Weights of a small transformer language model.
Size: 9 layers, 2 heads of 64, MLP 704 SwiGLU.
Architecture: LayerNorm before each block, rotary positions, no biases in attention or MLP, untied embeddings.
Training: 607M tokens, 9256 steps.
Each number is 200 + 30 x the weight over its row's rms, rounded and kept within 0 to 999. Layers, rows and columns count from 0. The size before them is the row's rms in percent of the matrix's.

# gate: layer 4 MLP gate, 704x256, rms 0.06, rows 516-550, columns 64-127
# up: layer 4 MLP up, 704x256, rms 0.059, rows 516-550, columns 64-127
# down: layer 4 MLP down (transposed), 704x256, rms 0.0997, rows 516-550, columns 64-127
gate516,087,226,203,208,196,140,200,201,271,280,203,243,209,241,173,187,226,186,257,250,214,252,268,168,195,187,210,244,185,167,159,221,259,191,202,226,189,156,223,213,173,204,233,223,181,198,177,183,216,234,201,193,208,264,197,191,239,223,204,153,117,202,175,200,181
up516,092,215,226,217,188,154,143,196,241,170,200,176,212,204,179,164,147,190,273,199,232,236,138,165,172,210,129,204,204,171,180,183,191,169,201,200,203,225,191,200,233,189,190,195,157,183,194,203,248,147,243,238,180,214,208,163,163,237,225,229,211,199,217,211,181
down516,095,229,123,252,169,182,219,182,222,173,199,250,235,185,196,203,158,158,170,183,223,228,196,203,190,257,208,164,199,151,208,142,228,226,166,249,231,160,256,138,200,207,174,221,204,194,198,144,191,178,227,183,272,213,212,172,173,180,186,187,136,218,129,184,211
gate517,100,209,219,221,215,209,246,151,235,162,212,182,176,180,138,187,191,252,221,191,163,141,189,189,219,225,227,215,209,171,217,174,227,203,246,252,215,203,239,256,206,184,230,228,275,207,223,219,233,198,195,161,196,214,185,144,143,217,246,177,232,194,207,182,185
up517,096,168,239,148,140,218,234,233,210,213,250,227,190,128,209,205,192,182,181,160,182,225,188,165,187,220,173,200,245,223,229,177,137,228,170,246,240,164,205,187,187,172,228,190,211,223,206,199,221,213,193,221,235,235,155,203,206,183,248,199,214,207,205,215,164
down517,097,288,198,189,164,194,201,149,171,154,164,185,170,225,184,156,272,233,163,223,217,175,174,187,222,191,219,172,155,215,214,207,184,203,206,183,200,235,227,240,219,208,209,229,222,198,204,212,194,241,210,181,184,192,193,124,140,180,174,221,229,181,203,184,214
gate518,125,188,166,204,205,185,189,203,184,168,141,167,192,214,186,200,169,220,185,182,175,162,169,182,197,134,150,178,197,228,240,210,190,227,226,213,187,186,184,207,186,103,213,189,225,196,241,204,154,210,207,189,268,218,169,257,226,175,201,157,192,184,164,193,199
up518,119,174,248,175,215,207,234,173,209,169,184,172,231,180,164,215,150,170,168,173,172,150,179,222,190,242,135,192,163,176,211,193,164,150,148,262,209,208,231,145,183,201,174,170,186,254,233,199,162,137,199,174,225,216,200,244,192,216,272,161,232,178,171,193,207
down518,119,169,216,220,219,260,201,197,244,165,212,176,259,258,220,290,140,206,198,186,233,174,197,217,176,233,176,166,226,216,183,209,187,159,151,254,225,181,167,205,179,210,168,195,166,196,183,187,229,142,194,233,271,207,162,200,219,209,199,212,185,202,193,174,144
gate519,108,194,203,227,242,149,219,188,212,217,142,171,194,223,144,236,220,215,157,240,221,212,203,207,215,220,185,186,226,295,211,229,229,200,150,215,220,182,166,218,173,209,157,236,198,258,200,209,147,205,218,180,180,247,195,192,164,151,235,223,202,219,169,150,236
up519,108,195,164,176,243,131,183,234,211,196,159,202,192,178,192,205,208,218,192,249,232,190,191,186,189,248,233,229,222,251,201,186,197,187,212,173,181,188,195,175,163,205,202,163,255,200,226,189,174,139,245,213,207,232,191,211,210,184,217,183,207,273,204,206,213
down519,098,205,215,195,227,219,159,188,157,208,194,176,171,221,204,265,155,196,216,169,190,234,201,149,190,208,244,188,235,193,156,195,296,229,181,190,260,172,162,207,228,216,176,169,207,218,237,188,155,238,165,141,209,199,218,178,176,214,209,184,181,205,169,218,188
gate520,103,238,230,157,164,211,178,188,226,229,149,176,169,127,204,214,211,172,226,244,255,217,197,251,191,180,214,309,195,216,215,196,266,238,198,209,225,188,218,170,175,185,260,208,209,236,226,182,147,174,224,275,170,257,251,212,217,178,196,192,194,201,180,205,181
up520,104,157,148,186,174,156,206,176,196,180,183,122,256,210,253,197,185,210,179,200,155,187,173,194,146,157,138,180,193,195,209,207,207,164,222,186,206,208,242,175,208,209,181,211,228,182,226,220,181,217,196,251,264,191,193,186,217,226,187,176,200,181,218,199,199
down520,098,151,208,219,228,177,182,191,170,213,216,209,214,196,145,220,254,184,244,159,217,267,209,159,246,230,187,284,160,163,217,237,239,221,179,172,114,175,157,190,205,216,196,138,250,169,172,167,252,186,189,231,173,166,166,218,168,201,198,216,221,226,214,204,220
gate521,097,175,217,260,233,198,236,204,182,206,134,245,219,226,198,234,188,223,194,222,228,220,189,209,185,196,218,212,178,192,198,218,251,211,231,139,228,273,168,227,201,209,199,150,168,169,165,178,177,239,193,242,232,182,182,220,248,200,140,208,205,220,225,239,240
up521,099,235,152,204,185,151,207,196,186,207,195,211,206,240,253,193,225,206,190,229,167,169,192,171,206,203,191,214,171,206,238,161,146,226,213,168,195,195,252,155,186,180,160,254,151,218,203,163,201,168,179,233,220,158,217,195,177,194,220,192,235,197,207,192,214
down521,098,151,203,201,233,225,261,177,215,225,197,188,217,222,214,237,241,195,210,203,215,220,199,247,170,211,193,219,211,200,196,146,238,207,253,223,210,233,258,107,170,210,226,227,186,171,207,187,175,213,202,196,196,186,224,188,198,182,152,194,168,215,165,223,199
gate522,100,244,211,212,199,212,217,206,214,233,185,223,195,221,194,197,208,224,196,179,215,144,255,180,169,184,176,199,214,168,239,171,173,190,141,198,217,138,200,205,196,224,213,180,215,205,165,210,176,193,209,190,228,141,209,178,178,185,177,225,168,234,176,194,208
up522,102,192,204,156,229,219,173,202,219,196,225,225,190,182,201,128,224,184,194,175,141,202,195,198,203,189,187,174,179,213,219,233,164,178,198,191,195,209,200,192,271,211,149,189,194,198,245,208,223,210,177,190,215,223,239,186,122,187,175,271,248,196,222,200,205
down522,103,176,189,224,271,189,227,171,218,185,166,231,194,227,199,200,262,184,216,222,229,198,173,162,188,215,272,206,216,214,168,227,133,194,233,228,184,245,192,179,168,146,197,243,190,212,197,220,182,199,168,142,223,146,189,243,192,201,254,186,134,216,163,186,199
gate523,105,187,118,221,217,183,212,224,150,242,262,206,207,171,168,189,257,210,188,251,177,194,205,185,192,184,193,248,170,229,260,200,170,244,197,219,172,167,220,248,225,173,225,227,271,183,230,184,154,162,228,198,219,172,214,232,204,224,204,157,199,238,171,187,207
up523,092,183,188,198,204,217,230,231,221,238,264,239,209,224,187,216,204,189,240,280,214,209,224,173,179,187,180,235,172,174,209,148,173,207,206,186,208,223,197,159,216,169,207,173,179,190,135,156,243,189,193,197,151,156,252,233,183,227,205,214,270,232,178,153,232
down523,106,209,199,210,244,196,252,234,204,243,233,187,239,183,136,211,209,177,209,187,179,159,206,223,167,193,156,179,191,183,177,186,190,222,168,208,243,283,167,198,201,179,174,154,143,200,151,130,225,233,201,173,157,185,214,171,242,212,208,195,264,216,181,161,182
gate524,104,163,236,233,209,204,192,200,183,224,185,169,231,242,179,189,185,164,195,232,176,198,235,167,223,207,191,183,201,195,207,150,237,202,207,155,206,148,187,215,226,231,140,241,205,270,215,193,265,196,213,215,225,207,215,184,205,176,228,245,220,208,253,206,150
up524,098,171,184,235,224,227,215,222,153,192,212,224,191,169,204,192,191,150,167,207,230,193,235,232,200,245,171,180,173,214,212,174,205,153,184,199,188,201,118,170,209,242,233,230,199,199,287,219,229,220,202,246,206,216,219,195,238,197,166,239,227,168,224,166,204
down524,097,241,273,178,269,211,238,176,228,203,206,199,221,178,200,210,176,215,232,244,215,198,166,224,207,166,213,166,188,196,210,166,264,214,209,191,155,229,191,206,165,204,148,223,192,257,157,216,173,223,193,210,227,236,235,196,208,143,196,287,183,152,174,225,201
gate525,088,207,152,202,207,181,193,214,226,228,233,223,255,217,186,173,231,188,243,240,203,213,165,154,186,212,205,238,243,195,241,174,246,244,129,193,192,192,165,201,217,153,187,237,249,214,226,179,174,163,232,169,156,197,287,195,216,203,277,212,203,187,208,219,231
up525,096,213,189,159,186,169,239,209,208,207,214,138,240,218,150,178,208,250,218,221,231,208,186,193,193,222,276,161,217,166,207,196,203,224,229,175,216,148,240,236,233,220,202,216,158,157,144,242,247,153,170,207,232,194,214,197,216,148,265,184,188,210,221,170,189
down525,096,240,227,193,210,240,188,208,223,179,213,235,214,219,249,199,245,155,226,130,163,227,177,199,238,177,133,254,216,224,171,228,211,218,246,190,163,240,199,181,234,176,193,159,240,233,198,214,160,185,242,215,132,223,247,189,219,261,161,138,247,205,226,223,152
gate526,094,195,217,176,162,204,156,229,205,155,196,230,190,252,205,212,190,252,254,250,230,209,157,217,176,129,232,218,227,234,261,204,248,169,186,191,157,175,179,175,154,191,270,197,216,189,221,204,196,197,198,185,202,182,278,253,245,193,198,154,175,281,198,193,221
up526,102,208,213,196,209,250,242,275,172,195,183,242,175,207,183,218,201,196,125,182,188,208,178,212,190,174,151,230,157,200,225,186,175,204,177,159,207,181,219,200,175,149,196,168,250,260,173,188,242,229,207,270,222,185,174,243,271,225,187,213,158,261,253,226,196
down526,098,217,175,171,224,189,145,205,238,231,208,233,192,191,211,188,200,224,209,244,229,223,155,165,229,246,222,273,146,203,248,187,173,234,241,162,158,234,161,216,214,218,222,197,189,227,203,176,152,187,201,190,194,198,219,202,197,188,145,125,194,192,148,216,159
gate527,099,232,211,227,173,201,206,271,152,249,156,217,216,222,179,234,260,247,206,185,214,184,178,194,177,176,209,255,210,197,231,186,186,217,201,195,230,182,171,175,168,198,175,269,200,191,250,220,262,153,236,213,174,219,206,124,151,195,182,149,180,213,227,252,226
up527,097,169,214,188,188,150,195,137,188,187,179,179,162,170,269,193,212,183,244,214,210,180,209,198,217,207,221,185,239,243,162,239,234,228,204,202,236,167,201,206,162,201,232,244,194,210,181,214,209,212,197,183,213,207,235,199,247,205,193,225,201,164,190,276,186
down527,093,235,176,171,187,198,206,210,209,215,201,204,201,220,148,191,197,229,204,283,186,175,208,195,186,213,197,240,179,179,173,234,266,220,203,217,180,218,122,161,238,217,227,160,198,210,211,233,228,249,238,241,226,206,205,152,149,230,198,157,194,246,174,203,198
gate528,098,184,247,219,201,214,153,232,225,189,127,189,189,175,176,176,177,223,183,185,184,220,235,204,218,232,204,232,198,181,237,186,207,217,210,205,181,210,234,181,140,175,204,208,251,163,165,194,200,190,183,139,209,255,169,203,207,204,218,159,205,242,172,189,136
up528,101,244,246,207,203,195,199,191,189,216,211,177,262,204,188,237,241,165,221,181,124,245,206,259,178,173,154,207,179,228,179,200,209,223,175,214,256,226,176,236,199,213,152,210,193,168,199,183,220,219,143,198,196,169,178,213,200,140,223,214,297,239,252,237,192
down528,104,192,177,186,201,164,196,218,250,252,247,187,126,190,208,175,223,195,203,239,202,179,163,238,191,163,197,211,202,216,195,200,184,203,183,189,226,187,155,222,203,205,110,193,226,225,146,179,226,250,175,191,203,194,196,199,240,181,216,224,268,266,208,174,242
gate529,114,240,172,173,182,218,188,200,202,235,160,231,198,198,202,257,220,194,225,209,255,156,156,220,216,186,161,217,238,198,217,174,182,205,205,187,214,239,262,180,229,229,225,193,218,246,222,201,225,172,218,174,277,165,213,222,243,175,249,139,195,229,181,181,240
up529,106,154,145,245,177,184,183,200,186,198,219,215,218,162,160,194,232,178,246,203,195,224,180,214,205,205,167,206,246,151,145,235,236,237,180,236,230,206,148,167,261,198,231,192,224,165,241,160,227,185,151,159,215,232,210,198,172,176,236,240,256,170,180,155,200
down529,099,167,208,230,173,192,211,218,207,212,235,183,199,213,208,190,194,214,184,205,132,268,228,173,188,182,243,200,207,229,168,167,251,258,234,177,194,136,235,188,199,211,244,293,168,210,159,183,157,205,184,215,177,166,210,202,233,223,157,204,203,189,166,213,199
gate530,104,222,185,182,210,200,193,137,191,178,175,205,246,245,200,183,202,182,198,235,192,153,188,186,174,258,223,200,301,229,192,225,219,237,153,238,187,192,166,186,204,222,219,183,220,223,232,201,256,189,188,214,246,161,202,164,214,190,222,173,236,148,194,177,179
up530,105,211,206,183,196,186,201,155,218,235,121,200,161,204,231,198,219,139,183,161,194,207,243,196,170,224,214,221,180,234,244,179,170,178,183,166,243,131,185,233,221,196,239,194,250,197,162,250,202,140,262,266,222,181,172,195,159,209,203,190,208,192,178,187,148
down530,103,229,252,168,229,162,171,233,221,174,146,215,196,213,198,168,195,193,218,197,227,158,183,185,248,208,224,162,191,246,214,160,181,138,201,170,188,170,217,175,274,185,192,224,146,203,182,215,162,198,266,261,231,176,148,262,155,219,293,149,181,165,186,199,147
gate531,099,204,216,178,221,188,154,231,203,143,203,200,207,230,183,132,212,223,215,243,163,170,225,191,220,239,225,220,238,225,222,203,252,224,237,181,147,201,225,204,165,181,215,200,230,196,186,225,193,186,221,219,187,208,131,176,199,217,203,188,173,196,181,198,207
up531,102,225,204,269,153,159,239,200,224,229,201,178,207,222,226,199,194,146,229,267,217,236,178,185,208,298,229,223,190,224,204,189,191,227,214,207,201,194,187,203,167,221,233,213,189,215,189,169,218,198,161,216,235,237,206,248,186,167,196,172,169,145,191,255,188
down531,102,190,225,207,193,174,179,211,219,148,244,200,237,162,241,198,235,248,168,198,241,163,189,172,189,204,182,241,216,160,230,263,198,183,251,145,180,241,207,172,182,185,169,210,177,223,220,204,215,215,217,171,187,202,181,156,249,159,219,240,180,176,223,160,207
gate532,101,171,227,215,204,194,221,198,241,197,179,186,192,206,214,203,193,192,265,270,208,205,136,162,180,178,190,207,197,312,171,159,221,237,170,162,177,189,213,208,200,169,171,173,290,248,179,219,229,173,213,262,259,222,245,225,195,249,187,209,232,293,199,149,173
up532,100,195,221,195,188,205,236,195,239,197,208,208,245,186,231,222,186,212,285,192,219,253,128,171,199,193,213,168,175,240,201,197,155,145,217,171,184,223,136,240,187,209,199,194,202,217,201,215,204,183,178,229,235,197,120,191,200,195,212,196,193,228,217,198,167
down532,103,227,160,150,185,224,174,198,184,188,171,225,131,170,204,206,164,177,183,220,166,178,209,192,221,164,241,206,208,218,229,201,205,178,216,163,194,145,185,191,197,171,250,240,171,213,190,191,238,233,184,216,225,240,210,175,132,235,208,280,229,219,197,188,195
gate533,105,198,196,282,185,227,231,152,170,208,224,206,233,212,198,176,188,211,209,142,162,223,183,158,203,192,217,186,244,242,264,192,171,206,187,176,217,150,231,165,185,206,208,195,167,207,182,220,179,213,240,209,260,173,183,195,176,203,190,161,248,175,180,238,207
up533,097,200,248,153,157,224,225,188,237,234,187,217,210,274,177,185,177,199,234,128,207,185,175,229,226,185,138,246,226,249,194,204,160,214,228,181,243,160,249,196,212,184,181,160,188,195,246,252,147,194,182,189,220,284,167,222,197,203,257,184,204,237,188,157,228
down533,100,211,184,206,196,172,185,211,142,178,218,237,194,189,186,186,167,183,178,151,204,222,180,208,231,211,213,185,197,244,182,118,155,214,197,220,242,156,215,193,146,237,199,245,176,248,168,154,124,241,228,199,226,189,151,200,227,171,187,210,228,177,181,242,167
gate534,100,182,202,223,201,214,220,203,163,231,163,213,215,149,187,215,198,209,144,187,177,204,223,242,137,155,211,203,236,180,196,175,168,257,202,168,191,196,153,156,214,153,156,189,177,165,220,181,173,198,204,161,196,167,160,181,227,253,196,158,204,222,202,180,213
up534,096,198,193,212,217,187,176,207,212,200,219,248,184,165,163,261,229,241,206,232,183,222,265,198,196,162,243,184,201,249,165,204,298,184,200,151,206,190,232,219,174,245,240,198,214,207,256,224,155,231,197,206,180,149,195,187,141,205,180,221,168,150,188,187,210
down534,095,297,173,201,206,237,211,203,185,200,228,163,223,246,163,212,190,150,236,197,229,189,151,181,221,199,190,248,193,265,207,196,177,193,191,209,201,245,193,187,190,155,254,205,162,229,208,204,157,221,178,282,182,206,200,205,207,194,229,219,178,218,172,198,198
gate535,099,206,145,193,204,208,221,188,196,185,161,225,208,189,182,194,206,173,178,178,262,259,136,209,162,161,138,251,163,246,184,116,199,205,181,205,215,162,230,186,264,149,245,226,123,171,200,208,209,193,276,199,192,248,215,203,156,205,208,190,223,189,210,184,221
up535,101,176,197,212,212,131,258,174,206,209,226,165,208,156,227,206,201,203,179,259,175,167,202,139,236,192,227,214,179,148,232,214,224,245,222,199,158,211,165,181,186,196,171,204,233,206,182,198,207,157,160,210,241,256,198,213,217,179,237,289,133,212,196,188,254
down535,100,208,188,196,213,191,179,185,206,219,152,205,197,218,208,218,197,164,195,159,209,227,172,179,227,166,215,225,165,195,186,126,198,258,204,179,236,159,202,156,220,195,174,210,220,179,193,175,219,212,144,230,172,217,194,188,203,217,210,198,218,209,237,188,227
gate536,101,218,201,145,176,204,223,235,218,274,260,203,175,157,239,203,210,250,264,159,242,163,113,206,237,204,216,178,188,243,173,190,186,205,195,223,209,183,234,254,202,209,207,165,232,221,203,155,226,250,172,244,171,189,166,252,214,204,197,170,199,215,192,172,199
up536,095,204,218,193,215,169,236,222,199,260,219,204,205,195,195,227,237,218,194,156,192,163,159,166,185,163,207,228,165,181,176,130,207,248,154,185,224,255,186,202,227,187,218,202,189,209,193,233,177,187,224,172,222,174,158,227,188,215,211,174,235,194,195,185,220
down536,101,228,206,176,232,214,201,184,197,263,252,176,222,191,144,207,189,158,174,175,178,192,172,222,215,194,212,184,163,186,171,208,196,207,149,177,226,197,185,196,239,176,207,200,229,203,218,201,213,200,231,147,215,204,160,175,150,195,167,208,232,194,176,187,223
gate537,113,200,249,188,192,260,160,225,193,205,166,166,202,225,211,162,220,156,204,213,217,187,149,292,202,179,181,212,157,242,235,196,183,209,277,184,205,215,180,238,174,238,196,206,230,275,189,160,179,150,195,164,176,249,195,173,182,164,215,206,227,167,197,208,251
up537,110,180,163,187,230,203,200,220,225,169,204,163,202,244,208,209,197,220,208,223,184,153,220,256,200,180,223,167,224,195,231,187,189,166,196,179,227,169,158,249,255,223,231,188,231,175,148,185,204,221,170,166,182,186,179,203,203,198,195,223,171,258,212,190,199
down537,113,164,208,137,189,193,223,259,173,244,209,172,181,203,237,215,197,164,215,229,187,197,194,239,173,195,149,227,201,150,176,136,239,212,182,183,223,170,186,246,219,193,253,200,203,176,235,182,210,187,192,214,241,220,175,169,199,147,196,210,223,196,203,191,222
gate538,113,173,216,174,223,281,199,243,254,225,191,161,172,187,181,152,197,189,226,205,240,187,194,218,222,197,198,190,247,193,218,194,194,221,219,237,194,163,191,138,180,255,206,208,217,242,142,217,194,178,197,194,146,207,217,193,195,221,184,203,222,177,191,175,175
up538,101,200,157,200,214,201,227,213,259,253,186,197,182,196,195,181,218,134,215,184,250,167,225,131,168,240,202,221,204,181,266,218,225,219,171,227,225,171,208,219,217,198,222,217,202,198,165,190,188,212,204,161,223,135,165,204,168,186,193,217,201,235,162,158,173
down538,107,192,190,227,217,254,182,205,211,225,178,188,225,199,195,215,241,151,219,170,198,167,174,191,206,209,258,177,188,152,228,163,203,176,220,186,308,192,205,187,196,190,175,141,237,188,200,217,237,211,182,157,209,196,169,214,146,170,172,176,162,245,167,199,186
gate539,102,175,213,165,184,198,190,202,230,196,181,233,225,240,194,249,238,193,191,197,175,190,234,236,208,229,160,198,178,237,193,209,220,173,202,231,206,242,198,179,259,230,236,251,167,192,227,184,198,191,166,229,173,156,210,169,207,215,223,183,183,213,135,230,205
up539,096,234,240,217,237,171,211,214,207,239,189,211,205,214,173,202,224,146,223,241,209,213,208,225,204,229,220,139,213,218,226,200,269,150,227,213,189,181,185,185,248,225,226,241,194,232,173,242,175,149,221,177,184,209,179,212,219,166,206,216,183,185,247,206,234
down539,099,209,260,137,178,186,194,215,223,171,157,186,204,204,238,233,145,213,219,211,183,133,221,188,221,207,178,192,215,195,212,189,150,161,231,189,163,157,253,180,200,232,168,158,232,241,222,209,210,211,208,173,235,195,181,249,225,230,228,179,237,164,200,203,179
gate540,102,244,184,189,203,167,230,198,144,188,186,214,189,221,214,211,164,173,165,160,215,190,217,234,211,216,196,164,188,228,217,227,194,213,203,202,146,164,201,216,225,188,167,269,240,191,241,184,201,204,176,196,172,236,160,187,228,241,207,197,196,220,143,181,176
up540,095,210,199,251,217,173,151,214,180,204,220,166,210,190,192,209,147,168,173,175,242,222,237,189,175,206,239,189,187,237,198,201,204,189,163,195,199,244,255,169,264,200,213,194,236,237,228,188,200,208,209,229,189,179,168,200,225,157,158,195,177,195,175,191,236
down540,097,211,168,194,172,174,232,220,189,196,167,209,224,192,200,172,211,255,217,207,172,173,189,175,185,211,241,193,192,129,192,178,158,131,259,140,268,232,209,206,177,213,231,218,193,166,160,189,253,150,227,185,212,168,188,201,237,159,213,194,235,182,246,220,220
gate541,095,211,189,173,209,215,127,263,193,229,178,241,198,181,203,230,191,190,217,154,175,210,221,190,174,170,187,194,204,282,168,144,173,202,211,176,240,147,211,196,250,150,166,174,254,153,195,245,176,196,199,198,257,240,171,235,192,201,198,184,198,214,254,198,185
up541,105,194,200,198,220,231,235,144,215,171,201,225,218,232,182,192,207,229,155,260,233,148,182,246,145,183,148,134,176,206,212,218,245,234,212,157,201,197,165,190,175,174,237,158,165,247,193,144,235,290,197,217,189,179,179,174,209,186,203,204,191,140,231,197,186
down541,100,236,165,200,187,187,198,208,215,191,217,184,206,214,199,161,158,194,169,258,215,178,224,200,195,141,171,177,121,154,231,236,210,171,190,195,134,226,220,226,200,183,274,233,161,210,245,154,207,186,245,185,193,191,181,155,210,223,230,229,193,166,206,242,250
gate542,098,200,181,228,114,253,176,200,200,212,171,215,225,204,218,186,200,170,254,200,227,227,166,224,188,215,224,245,269,178,173,234,223,193,188,190,195,209,208,249,296,159,154,236,143,184,188,182,215,243,188,186,173,234,217,128,234,153,177,260,167,232,219,192,182
up542,096,222,182,184,202,238,185,170,179,162,205,188,245,143,209,230,211,197,181,174,191,147,270,151,198,209,176,232,185,187,239,225,189,166,213,216,162,165,255,170,240,207,202,163,226,206,227,200,223,160,171,217,172,193,217,181,201,257,214,177,194,288,255,217,217
down542,097,227,207,162,208,189,214,224,184,214,217,186,163,217,233,168,143,188,181,195,246,129,207,193,186,248,223,189,164,218,230,259,142,192,246,206,168,227,291,183,169,223,252,139,225,251,228,180,126,155,176,223,167,193,151,213,214,305,183,146,171,237,241,174,160
gate543,102,206,140,199,197,181,176,197,216,189,181,222,159,233,195,170,154,213,262,201,203,175,142,182,233,215,223,215,202,189,167,218,199,181,191,258,195,197,186,168,202,236,210,184,247,163,173,226,204,171,241,181,135,222,223,213,256,191,224,168,254,245,180,240,156
up543,099,180,230,186,240,165,251,211,186,190,186,190,162,172,187,242,183,194,174,229,236,225,160,181,197,206,210,203,200,186,244,225,199,216,228,221,219,200,198,255,204,168,211,117,229,226,224,165,191,240,179,172,220,185,238,194,201,233,172,206,149,212,236,193,262
down543,098,200,217,206,208,216,194,207,205,228,203,205,193,147,176,211,218,217,175,214,214,174,234,223,217,246,133,235,172,193,287,253,200,165,226,203,212,141,189,180,207,165,219,165,225,208,234,221,221,199,185,206,232,210,160,285,126,196,198,216,213,201,176,101,165
gate544,094,226,229,209,141,127,203,244,197,209,209,230,248,207,126,201,139,210,230,218,198,212,238,141,164,221,203,205,189,209,228,143,144,263,212,223,188,194,153,167,225,161,192,239,190,162,189,228,196,240,218,208,181,212,244,246,242,233,231,169,217,227,212,187,163
up544,097,211,182,213,163,241,146,165,249,203,158,166,215,185,177,225,247,203,155,208,211,162,203,245,250,201,197,205,193,145,203,218,200,202,220,165,229,153,182,232,229,199,224,234,215,219,182,218,187,219,224,187,154,226,198,151,220,236,223,143,209,229,199,232,253
down544,093,231,179,183,199,180,154,237,169,150,187,209,200,294,173,191,189,191,209,232,197,213,186,211,180,251,212,209,180,211,156,187,150,195,225,209,160,200,161,138,215,171,188,200,227,194,205,218,211,194,194,182,164,149,210,245,210,170,254,165,194,155,209,205,196
gate545,097,195,231,197,204,203,154,172,195,217,191,209,177,247,265,194,174,170,155,224,191,143,147,210,210,245,212,126,207,154,219,189,237,214,194,202,174,152,183,185,214,195,259,249,205,188,187,258,188,167,258,232,188,170,191,121,232,236,206,207,222,154,194,215,161
up545,096,192,209,189,257,193,262,197,238,168,187,169,150,233,184,215,244,231,200,223,160,218,169,215,195,178,203,195,152,189,212,182,213,167,183,192,183,183,221,184,168,157,201,164,245,247,220,259,151,171,209,205,218,214,229,185,243,166,222,229,183,172,208,182,218
down545,098,170,217,210,219,201,186,172,227,234,210,163,226,172,163,208,217,199,164,223,179,206,195,238,220,218,204,191,196,200,211,215,187,148,245,181,160,192,227,194,221,209,177,148,214,169,194,290,197,209,194,186,196,224,290,214,230,178,141,177,245,225,204,159,215
gate546,102,195,160,128,210,190,234,184,210,156,207,215,171,227,190,156,210,219,153,235,175,158,216,157,220,201,221,221,199,202,142,259,184,172,154,228,228,203,193,236,190,190,229,160,208,164,191,227,214,143,196,180,196,184,271,223,234,200,224,222,224,215,221,200,149
up546,094,176,201,147,153,186,227,196,158,170,152,169,223,232,228,191,197,195,184,125,192,200,182,274,177,192,155,208,235,213,246,157,234,181,243,187,226,161,202,168,186,204,160,194,218,208,189,171,198,155,258,206,217,243,225,217,244,205,225,168,237,241,238,223,169
down546,101,142,205,120,209,212,159,222,210,234,210,183,252,243,191,183,223,228,187,186,225,215,200,202,192,208,174,242,244,179,131,239,213,185,183,239,173,175,197,157,244,257,251,169,197,206,183,225,172,172,166,213,162,110,267,178,208,259,261,197,218,188,222,188,216
gate547,100,157,190,177,179,239,205,221,207,165,193,167,170,223,164,232,143,204,296,186,230,184,196,203,204,158,179,216,191,164,218,201,237,229,222,178,196,194,188,158,171,189,191,204,239,223,242,218,176,170,194,225,202,137,264,131,212,233,205,201,210,208,236,203,267
up547,104,141,208,239,203,194,184,257,187,185,220,140,195,168,225,175,212,235,185,214,181,217,137,179,163,199,206,182,254,171,194,224,165,160,183,185,198,208,206,177,213,179,167,242,225,180,278,215,192,156,204,163,218,157,185,188,194,253,222,222,202,227,222,161,233
down547,108,223,223,231,168,235,203,194,131,216,162,173,213,195,222,229,212,239,217,204,137,226,186,133,163,228,219,221,158,205,169,169,215,151,228,191,139,189,197,263,180,170,182,235,257,177,189,229,229,205,220,170,208,179,235,215,221,152,204,216,174,187,179,206,179
gate548,106,215,238,209,152,222,229,211,196,229,137,168,244,181,215,243,160,224,205,183,205,208,179,180,222,189,215,254,172,188,139,228,184,223,198,204,153,198,191,187,177,203,189,240,232,139,162,177,240,173,288,204,200,214,213,213,187,220,202,239,208,173,220,249,240
up548,102,194,228,190,166,334,204,219,183,140,208,206,193,177,256,222,232,190,231,166,149,192,178,267,197,162,252,237,202,177,191,240,187,198,207,179,184,283,225,138,142,205,201,203,179,200,221,182,189,202,222,200,258,141,195,165,218,247,233,182,233,225,182,235,147
down548,101,235,238,204,147,259,224,235,250,183,208,185,232,220,181,181,158,171,205,179,230,212,192,227,161,199,220,222,164,214,202,218,213,211,186,212,206,169,207,151,203,218,187,226,234,167,200,206,215,184,167,197,190,220,176,224,224,249,156,227,234,210,172,206,188
gate549,100,217,246,213,225,207,212,221,180,189,195,172,179,200,161,246,175,268,201,183,149,217,228,188,173,190,257,209,215,178,236,167,220,190,209,181,218,194,213,238,222,160,211,191,183,150,194,211,222,215,229,202,211,255,119,187,191,209,212,158,169,213,188,186,187
up549,108,209,199,257,247,162,169,206,176,194,149,200,239,195,145,206,179,179,159,188,177,190,149,203,187,206,246,209,203,191,195,171,228,220,164,226,186,121,239,214,203,187,259,277,195,232,202,234,219,169,181,235,203,191,144,193,237,235,236,219,199,208,187,249,203
down549,104,230,205,268,142,236,198,194,154,191,139,226,152,203,159,206,222,226,184,194,193,229,186,177,173,165,194,167,178,240,243,144,181,145,205,176,187,187,232,223,223,171,221,227,234,170,139,215,210,175,194,249,204,252,177,188,249,253,201,192,189,191,191,211,209
gate550,103,216,178,164,222,146,189,160,180,222,168,194,163,218,195,216,260,196,169,202,161,163,186,148,169,208,278,228,236,191,189,217,211,217,229,192,223,196,178,187,144,174,207,213,204,202,218,127,160,231,246,197,161,191,206,184,258,199,180,175,192,138,222,177,192
up550,106,195,186,208,207,195,233,200,181,228,243,192,194,168,174,197,175,194,221,263,189,177,193,195,219,214,133,176,214,157,290,227,165,200,177,206,183,212,216,180,175,246,220,225,179,199,194,204,177,201,195,206,220,165,207,224,204,224,191,189,134,206,219,225,183
down550,106,207,208,217,190,159,200,207,221,242,218,226,212,118,186,220,190,198,253,246,218,203,216,206,203,151,149,201,201,194,244,230,214,154,210,208,183,245,199,162,147,159,248,189,224,192,214,180,224,187,175,227,225,154,160,225,203,217,183,262,161,204,212,271,170